Part of a small language model's weights: width 160, vocabulary 980.
Each number is 50 + 12 x the weight over its row's rms, rounded and kept within 0 to 99. Layers, rows and columns count from 0. The size before them is the row's rms in percent of the matrix's.

# layer 11 MLP up, 1280x160, rms 0.226, rows 838-847, columns 0-159
093:62 29 47 38 22 30 47 38 46 40 68 57 66 62 52 23 32 46 41 48 42 60 39 32 44 52 47 69 47 57 48 46 61 41 67 51 35 60 40 45 66 45 53 40 55 54 57 55 39 39 67 35 49 36 70 58 35 53 39 48 45 59 38 58 38 52 38 32 48 85 55 32 78 63 30 53 48 67 50 42 30 61 54 45 47 53 38 33 59 44 63 49 49 48 44 42 58 63 58 47 52 50 48 51 60 81 53 56 75 45 48 67 31 60 50 62 65 56 26 58 61 45 62 72 54 63 44 49 51 50 41 55 59 51 65 23 60 39 35 46 67 64 53 38 44 34 37 64 63 48 21 55 62 57 50 54 42 55 48 50
102:25 55 35 52 52 48 60 39 48 54 32 78 49 54 46 49 53 57 63 60 40 42 52 39 27 52 38 54 48 50 37 66 41 55 59 36 36 65 42 47 40 54 66 28 60 49 52 30 49 53 45 56 41 33 53 59 54 46 49 64 49 63 50 48 48 31 57 36 81 82 48 56 41 48 62 47 48 33 51 55 35 13 56 55 28 55 52 66 49 62 32 54 29 31 46 52 44 51 79 59 49 50 37 38 42 66 61 48 67 34 44 50 39 50 71 41 53 74 58 74 66 47 37 46 57 54 51 47 54 42 54 38 43 31 49 28 49 47 72 64 46 42 61 67 59 23 43 61 54 43 40 56 54 58 51 74 54 60 54 50
086:55 37 54 56 56 43 68 49 27 49 63 46 48 39 40 30 48 45 54 46 39 56 41 74 54 42 54 68 60 44 58 29 50 33 52 52 34 43 43 57 68 58 39 42 57 41 28 54 51 56 44 41 71 35 67 67 69 54 48 38 44 43 39 48 22 60 26 65 36 55 46 31 68 47 54 54 33 66 62 58 56 38 36 57 76 72 61 65 44 33 67 71 42 42 52 64 51 66 58 51 39 53 53 49 46 41 50 71 37 48 63 33 48 24 50 61 51 63 43 58 60 38 38 55 47 23 45 71 47 40 36 56 25 48 67 48 29 53 51 52 42 58 44 54 71 58 53 51 73 58 51 56 47 48 27 66 54 57 48 35
089:44 28 45 50 25 68 55 57 56 50 44 28 62 14 44 47 37 40 63 46 47 66 36 53 58 58 49 57 64 35 66 47 50 51 54 54 33 39 79 48 47 66 58 37 45 50 45 55 42 63 55 57 49 28 63 41 51 73 63 66 48 57 70 53 44 44 45 36 74 60 55 45 46 60 56 45 51 49 59 33 33 32 56 41 35 71 48 56 49 50 49 61 51 46 58 44 68 38 59 29 54 41 44 67 54 45 51 47 47 47 50 34 45 36 71 37 56 46 54 34 48 12 45 50 44 51 43 74 50 60 43 55 29 52 71 43 55 58 54 66 46 67 45 51 39 54 47 46 28 70 64 46 56 45 51 82 46 48 23 55
105:54 59 49 61 54 40 65 51 57 43 46 49 53 29 53 54 67 40 43 56 43 51 36 51 68 16 39 42 69 59 59 34 52 38 37 34 51 54 49 45 63 52 61 47 46 27 40 49 61 56 55 19 44 62 55 50 30 50 58 61 70 51 38 60 41 41 41 32 53 64 55 39 56 48 41 48 57 69 39 69 61 47 58 30 45 42 43 38 43 50 63 60 65 58 28 26 56 49 59 43 29 61 50 56 42 60 49 60 62 66 29 42 32 46 72 56 31 32 64 75 53 54 69 54 52 59 52 63 55 61 42 56 68 50 39 42 48 54 55 87 52 50 30 56 38 38 25 44 30 49 41 47 58 49 46 57 64 65 34 35
091:33 60 49 52 55 71 43 52 34 55 40 65 71 19 51 44 70 40 30 61 50 40 41 28 35 62 51 42 50 53 51 67 33 52 49 35 48 68 77 74 62 67 37 49 54 53 14 59 27 55 44 57 43 32 47 47 66 63 29 49 31 49 35 45 37 51 50 29 54 44 54 58 43 60 54 51 54 41 58 71 47 55 64 51 51 76 45 68 52 56 54 43 29 29 34 38 54 53 44 57 53 42 55 51 38 60 69 60 50 57 43 35 44 37 57 32 56 50 44 65 45 56 49 41 59 36 61 49 60 48 41 49 39 44 55 77 53 45 39 58 41 66 74 52 71 43 43 44 64 44 55 45 47 47 66 51 44 56 52 77
102:51 51 48 38 30 58 57 49 57 44 47 32 48 62 49 50 34 44 48 54 28 63 52 55 33 51 51 67 62 29 38 52 45 41 47 49 36 58 58 40 52 63 53 49 49 24 51 47 37 55 36 55 41 31 33 64 57 60 51 48 41 73 45 28 66 46 46 46 37 37 53 52 47 51 63 39 36 11 66 53 32 52 42 52 69 39 66 56 51 39 52 75 65 36 48 44 50 46 49 65 47 41 63 51 34 65 29 72 31 55 45 79 61 55 60 60 59 33 48 60 70 43 59 43 47 58 62 54 39 74 62 58 44 64 34 55 67 53 70 45 56 53 35 50 38 45 37 59 56 40 57 40 88 52 68 51 48 32 52 66
125:51 48 41 58 47 58 47 52 47 28 44 48 32 56 46 58 51 78 39 56 34 42 40 57 45 47 45 60 51 61 44 46 52 60 45 38 53 48 59 75 47 63 53 28 68 44 46 69 46 38 49 51 65 23 56 49 37 70 54 45 55 66 52 45 29 40 37 57 87 52 48 50 39 66 61 25 41 61 50 47 43 65 29 49 37 52 44 60 36 52 57 33 46 55 39 32 47 51 63 51 33 54 43 69 51 44 57 73 57 45 43 45 40 43 35 42 41 59 67 41 60 40 49 64 42 51 66 44 59 51 24 54 40 39 81 51 48 62 57 68 31 43 35 75 50 29 38 39 36 52 27 50 71 55 44 79 62 52 45 39
104:54 28 67 36 52 48 45 43 45 46 48 56 66 41 33 43 66 57 53 68 57 52 33 39 43 61 59 62 45 42 53 46 30 38 58 36 59 39 50 47 62 43 33 37 60 50 51 60 56 51 57 29 62 50 63 40 69 49 58 60 62 71 44 34 57 44 28 40 53 83 33 58 49 60 50 21 53 33 46 58 56 57 41 62 55 34 41 47 35 63 56 48 32 28 37 66 62 61 38 63 58 52 48 53 44 55 67 59 47 64 47 59 37 51 77 49 47 41 44 80 73 43 65 23 46 33 45 42 61 47 55 48 58 67 64 41 52 45 43 38 57 47 38 72 51 40 72 71 64 51 44 29 67 49 38 62 62 54 34 41
029:47 46 50 49 33 49 63 43 39 42 59 59 40 30 39 28 52 54 34 57 21 45 34 40 38 37 52 35 42 48 57 69 49 33 79 44 39 60 59 48 51 38 26 32 67 34 40 51 36 45 48 45 58 41 75 48 55 58 36 62 60 62 47 36 54 36 47 44 64 45 63 53 41 52 60 23 42 40 55 65 60 36 44 42 60 53 45 47 42 43 59 58 36 32 54 64 70 53 56 43 39 46 56 78 55 68 47 53 29 39 34 50 40 52 44 65 27 50 66 58 76 37 59 52 37 43 72 58 40 59 32 68 39 49 54 46 43 53 74 53 53 48 46 69 61 32 40 53 51 47 67 55 47 73 53 71 67 57 35 45
# layer 11 MLP down (transposed), 1280x160, rms 0.213, rows 838-847, columns 0-159
097:63 57 52 52 53 52 59 68 47 40 44 25 40 51 33 56 46 43 65 13 42 49 53 48 56 33 55 59 52 61 48 44 56 57 74 58 66 49 24 37 49 54 63 41 31 64 59 48 44 54 69 71 54 35 59 49 45 58 51 64 61 19 44 60 40 60 54 51 60 55 34 52 50 48 56 49 50 89 37 58 66 47 52 70 58 52 45 41 63 62 67 34 43 44 37 53 51 60 50 22 40 58 57 54 57 46 46 47 55 34 59 59 40 60 49 57 76 56 22 43 55 52 42 39 45 40 38 39 32 67 79 41 29 59 36 56 66 49 26 32 42 49 35 60 52 51 53 40 46 35 50 55 60 31 63 49 57 50 54 60
101:72 39 57 60 59 37 45 55 31 82 63 62 55 44 44 56 54 44 42 66 35 44 45 37 44 34 56 53 73 62 55 59 50 43 59 58 49 76 62 55 56 39 15 35 67 62 62 47 67 47 36 57 44 57 58 48 71 63 61 39 46 40 59 49 70 21 34 36 43 50 53 58 36 49 56 46 41 62 59 34 49 48 53 35 48 38 30 56 50 45 46 62 48 43 36 61 39 39 41 60 49 45 69 52 46 64 54 39 48 59 60 47 71 40 52 57 29 64 44 39 52 63 65 51 46 23 54 50 49 47 42 50 25 19 57 77 58 56 47 52 67 63 45 39 65 45 46 29 40 56 53 64 54 34 56 48 54 37 49 23
087:34 38 29 35 57 39 49 46 51 49 50 50 83 56 56 53 45 30 38 50 41 54 27 24 57 44 65 56 50 58 51 64 59 65 34 76 58 42 68 50 58 56 50 59 37 47 59 44 61 52 40 64 65 47 45 68 64 32 47 57 70 29 57 43 50 46 68 52 30 35 54 53 50 57 37 69 49 61 42 48 60 61 67 40 75 39 53 55 67 55 42 29 40 48 55 63 52 65 68 29 56 51 57 61 45 45 52 37 67 49 29 54 51 69 56 54 34 55 46 39 22 59 41 58 47 41 40 49 21 32 52 43 45 56 26 26 51 32 58 56 53 53 57 43 66 62 61 45 46 25 55 46 47 47 39 43 57 40 36 68
088:58 40 55 45 62 55 64 42 48 44 64 47 56 29 61 55 58 39 68 29 50 49 48 55 72 38 34 48 43 54 46 40 77 36 53 70 57 40 48 65 33 63 59 54 32 48 43 29 62 45 45 57 44 55 31 40 53 39 37 57 36 50 67 55 46 68 49 55 44 52 40 59 54 47 55 48 41 59 67 14 48 49 74 64 71 37 53 23 40 43 63 37 64 62 60 60 55 47 55 53 53 57 58 41 58 49 36 36 56 32 54 63 63 64 43 41 68 23 29 56 70 63 47 54 85 29 53 42 52 36 56 60 58 81 26 38 40 57 36 46 39 57 55 49 44 40 42 52 43 41 56 56 38 54 54 43 62 62 51 41
107:60 42 39 59 54 61 60 44 63 47 53 59 58 59 49 40 43 56 57 15 55 59 46 67 56 56 47 61 65 49 61 37 46 54 24 63 55 24 60 37 45 35 49 53 58 61 39 59 50 36 56 61 49 35 48 58 33 54 50 45 33 54 32 42 27 31 47 40 35 24 42 84 48 48 68 65 57 50 55 33 63 45 47 53 25 53 47 62 32 39 46 47 61 68 38 52 39 28 60 54 49 50 33 39 61 66 53 74 47 37 44 54 57 51 54 60 27 68 55 68 61 30 40 38 60 39 71 32 63 57 65 35 59 52 54 55 58 48 38 56 68 76 59 58 52 64 48 54 57 41 54 58 45 37 60 41 50 61 34 36
091:47 55 39 55 60 49 48 53 63 48 44 35 57 66 48 50 26 63 62 67 67 64 62 64 54 69 43 47 48 46 42 60 34 62 47 46 43 40 37 54 41 78 51 44 34 62 62 54 51 47 32 36 55 47 61 41 50 66 46 57 77 58 25 25 47 41 36 66 41 46 52 67 60 25 44 29 25 56 58 32 49 38 55 50 43 21 41 54 57 69 41 54 34 50 47 40 30 53 53 59 44 61 32 44 61 68 35 40 51 49 50 71 46 63 51 48 52 56 77 42 44 46 45 62 66 50 47 49 48 39 56 39 42 38 42 41 36 42 28 70 62 41 43 71 89 45 45 74 38 57 54 52 46 53 62 48 39 52 57 52
101:46 47 54 57 66 50 44 66 58 75 46 57 36 64 36 51 31 71 50 34 59 43 61 34 51 48 70 54 42 35 41 46 32 38 54 76 57 53 41 40 52 68 45 61 54 42 63 65 53 40 54 60 58 44 47 50 51 29 58 29 57 46 43 40 45 48 44 41 34 59 39 74 35 52 49 54 59 63 44 26 52 44 42 54 63 44 59 69 32 52 66 72 47 49 28 36 41 32 73 33 78 44 40 52 57 51 50 36 46 62 26 61 24 59 36 54 43 58 54 62 45 67 50 60 32 40 36 55 49 64 68 43 56 54 51 74 53 34 64 52 51 47 40 69 41 44 51 49 56 41 51 18 67 27 41 43 42 47 57 47
116:28 70 57 57 31 33 48 30 21 46 38 51 57 66 58 67 39 59 55 37 57 41 50 58 54 39 38 44 59 55 50 51 43 52 50 35 49 34 26 82 54 35 53 64 53 60 86 49 55 47 69 45 56 60 50 36 36 51 36 59 62 56 70 29 42 49 34 48 46 42 47 55 36 43 50 50 79 56 70 53 51 58 69 44 51 30 61 41 55 38 38 54 56 75 45 40 38 63 39 61 71 49 38 73 56 44 36 52 56 38 50 44 50 63 58 16 34 40 56 48 45 46 34 40 53 52 56 49 59 77 55 48 46 62 35 69 47 50 50 52 60 48 57 37 45 50 50 53 31 33 50 45 67 42 46 61 61 65 44 51
104:63 60 39 56 35 44 45 51 45 59 39 50 64 55 39 27 30 62 51 36 60 80 61 65 53 41 44 47 47 62 39 45 37 63 44 19 40 56 58 45 44 45 53 58 25 58 62 49 58 48 59 55 41 34 71 19 37 44 29 57 53 37 42 53 36 44 57 48 67 34 66 44 59 49 34 47 42 44 56 80 55 35 64 38 44 53 59 53 63 25 74 61 57 68 57 34 39 65 47 58 63 67 33 60 49 57 50 39 50 48 56 58 46 38 42 68 66 44 40 46 58 67 46 46 52 63 52 39 44 16 63 38 49 53 54 68 49 64 39 39 46 32 56 54 55 48 54 57 56 80 65 34 50 42 41 58 57 53 54 63
021:46 49 71 46 41 43 41 47 70 41 58 73 29 35 65 39 56 65 52 72 78 41 54 47 66 51 48 49 51 37 56 64 51 56 71 48 66 57 58 31 33 62 39 33 43 40 51 51 49 50 44 35 36 59 44 31 52 63 52 37 62 63 47 63 52 36 57 54 60 41 63 59 50 45 36 40 41 31 73 62 48 45 45 60 36 49 71 62 49 49 41 63 37 27 63 46 36 77 49 46 46 56 28 40 36 41 30 71 58 47 35 43 55 40 53 55 44 69 52 77 48 63 37 64 34 61 57 34 34 45 36 65 55 54 31 46 52 39 33 51 45 38 26 57 60 44 41 56 66 37 45 42 58 75 63 44 58 56 58 43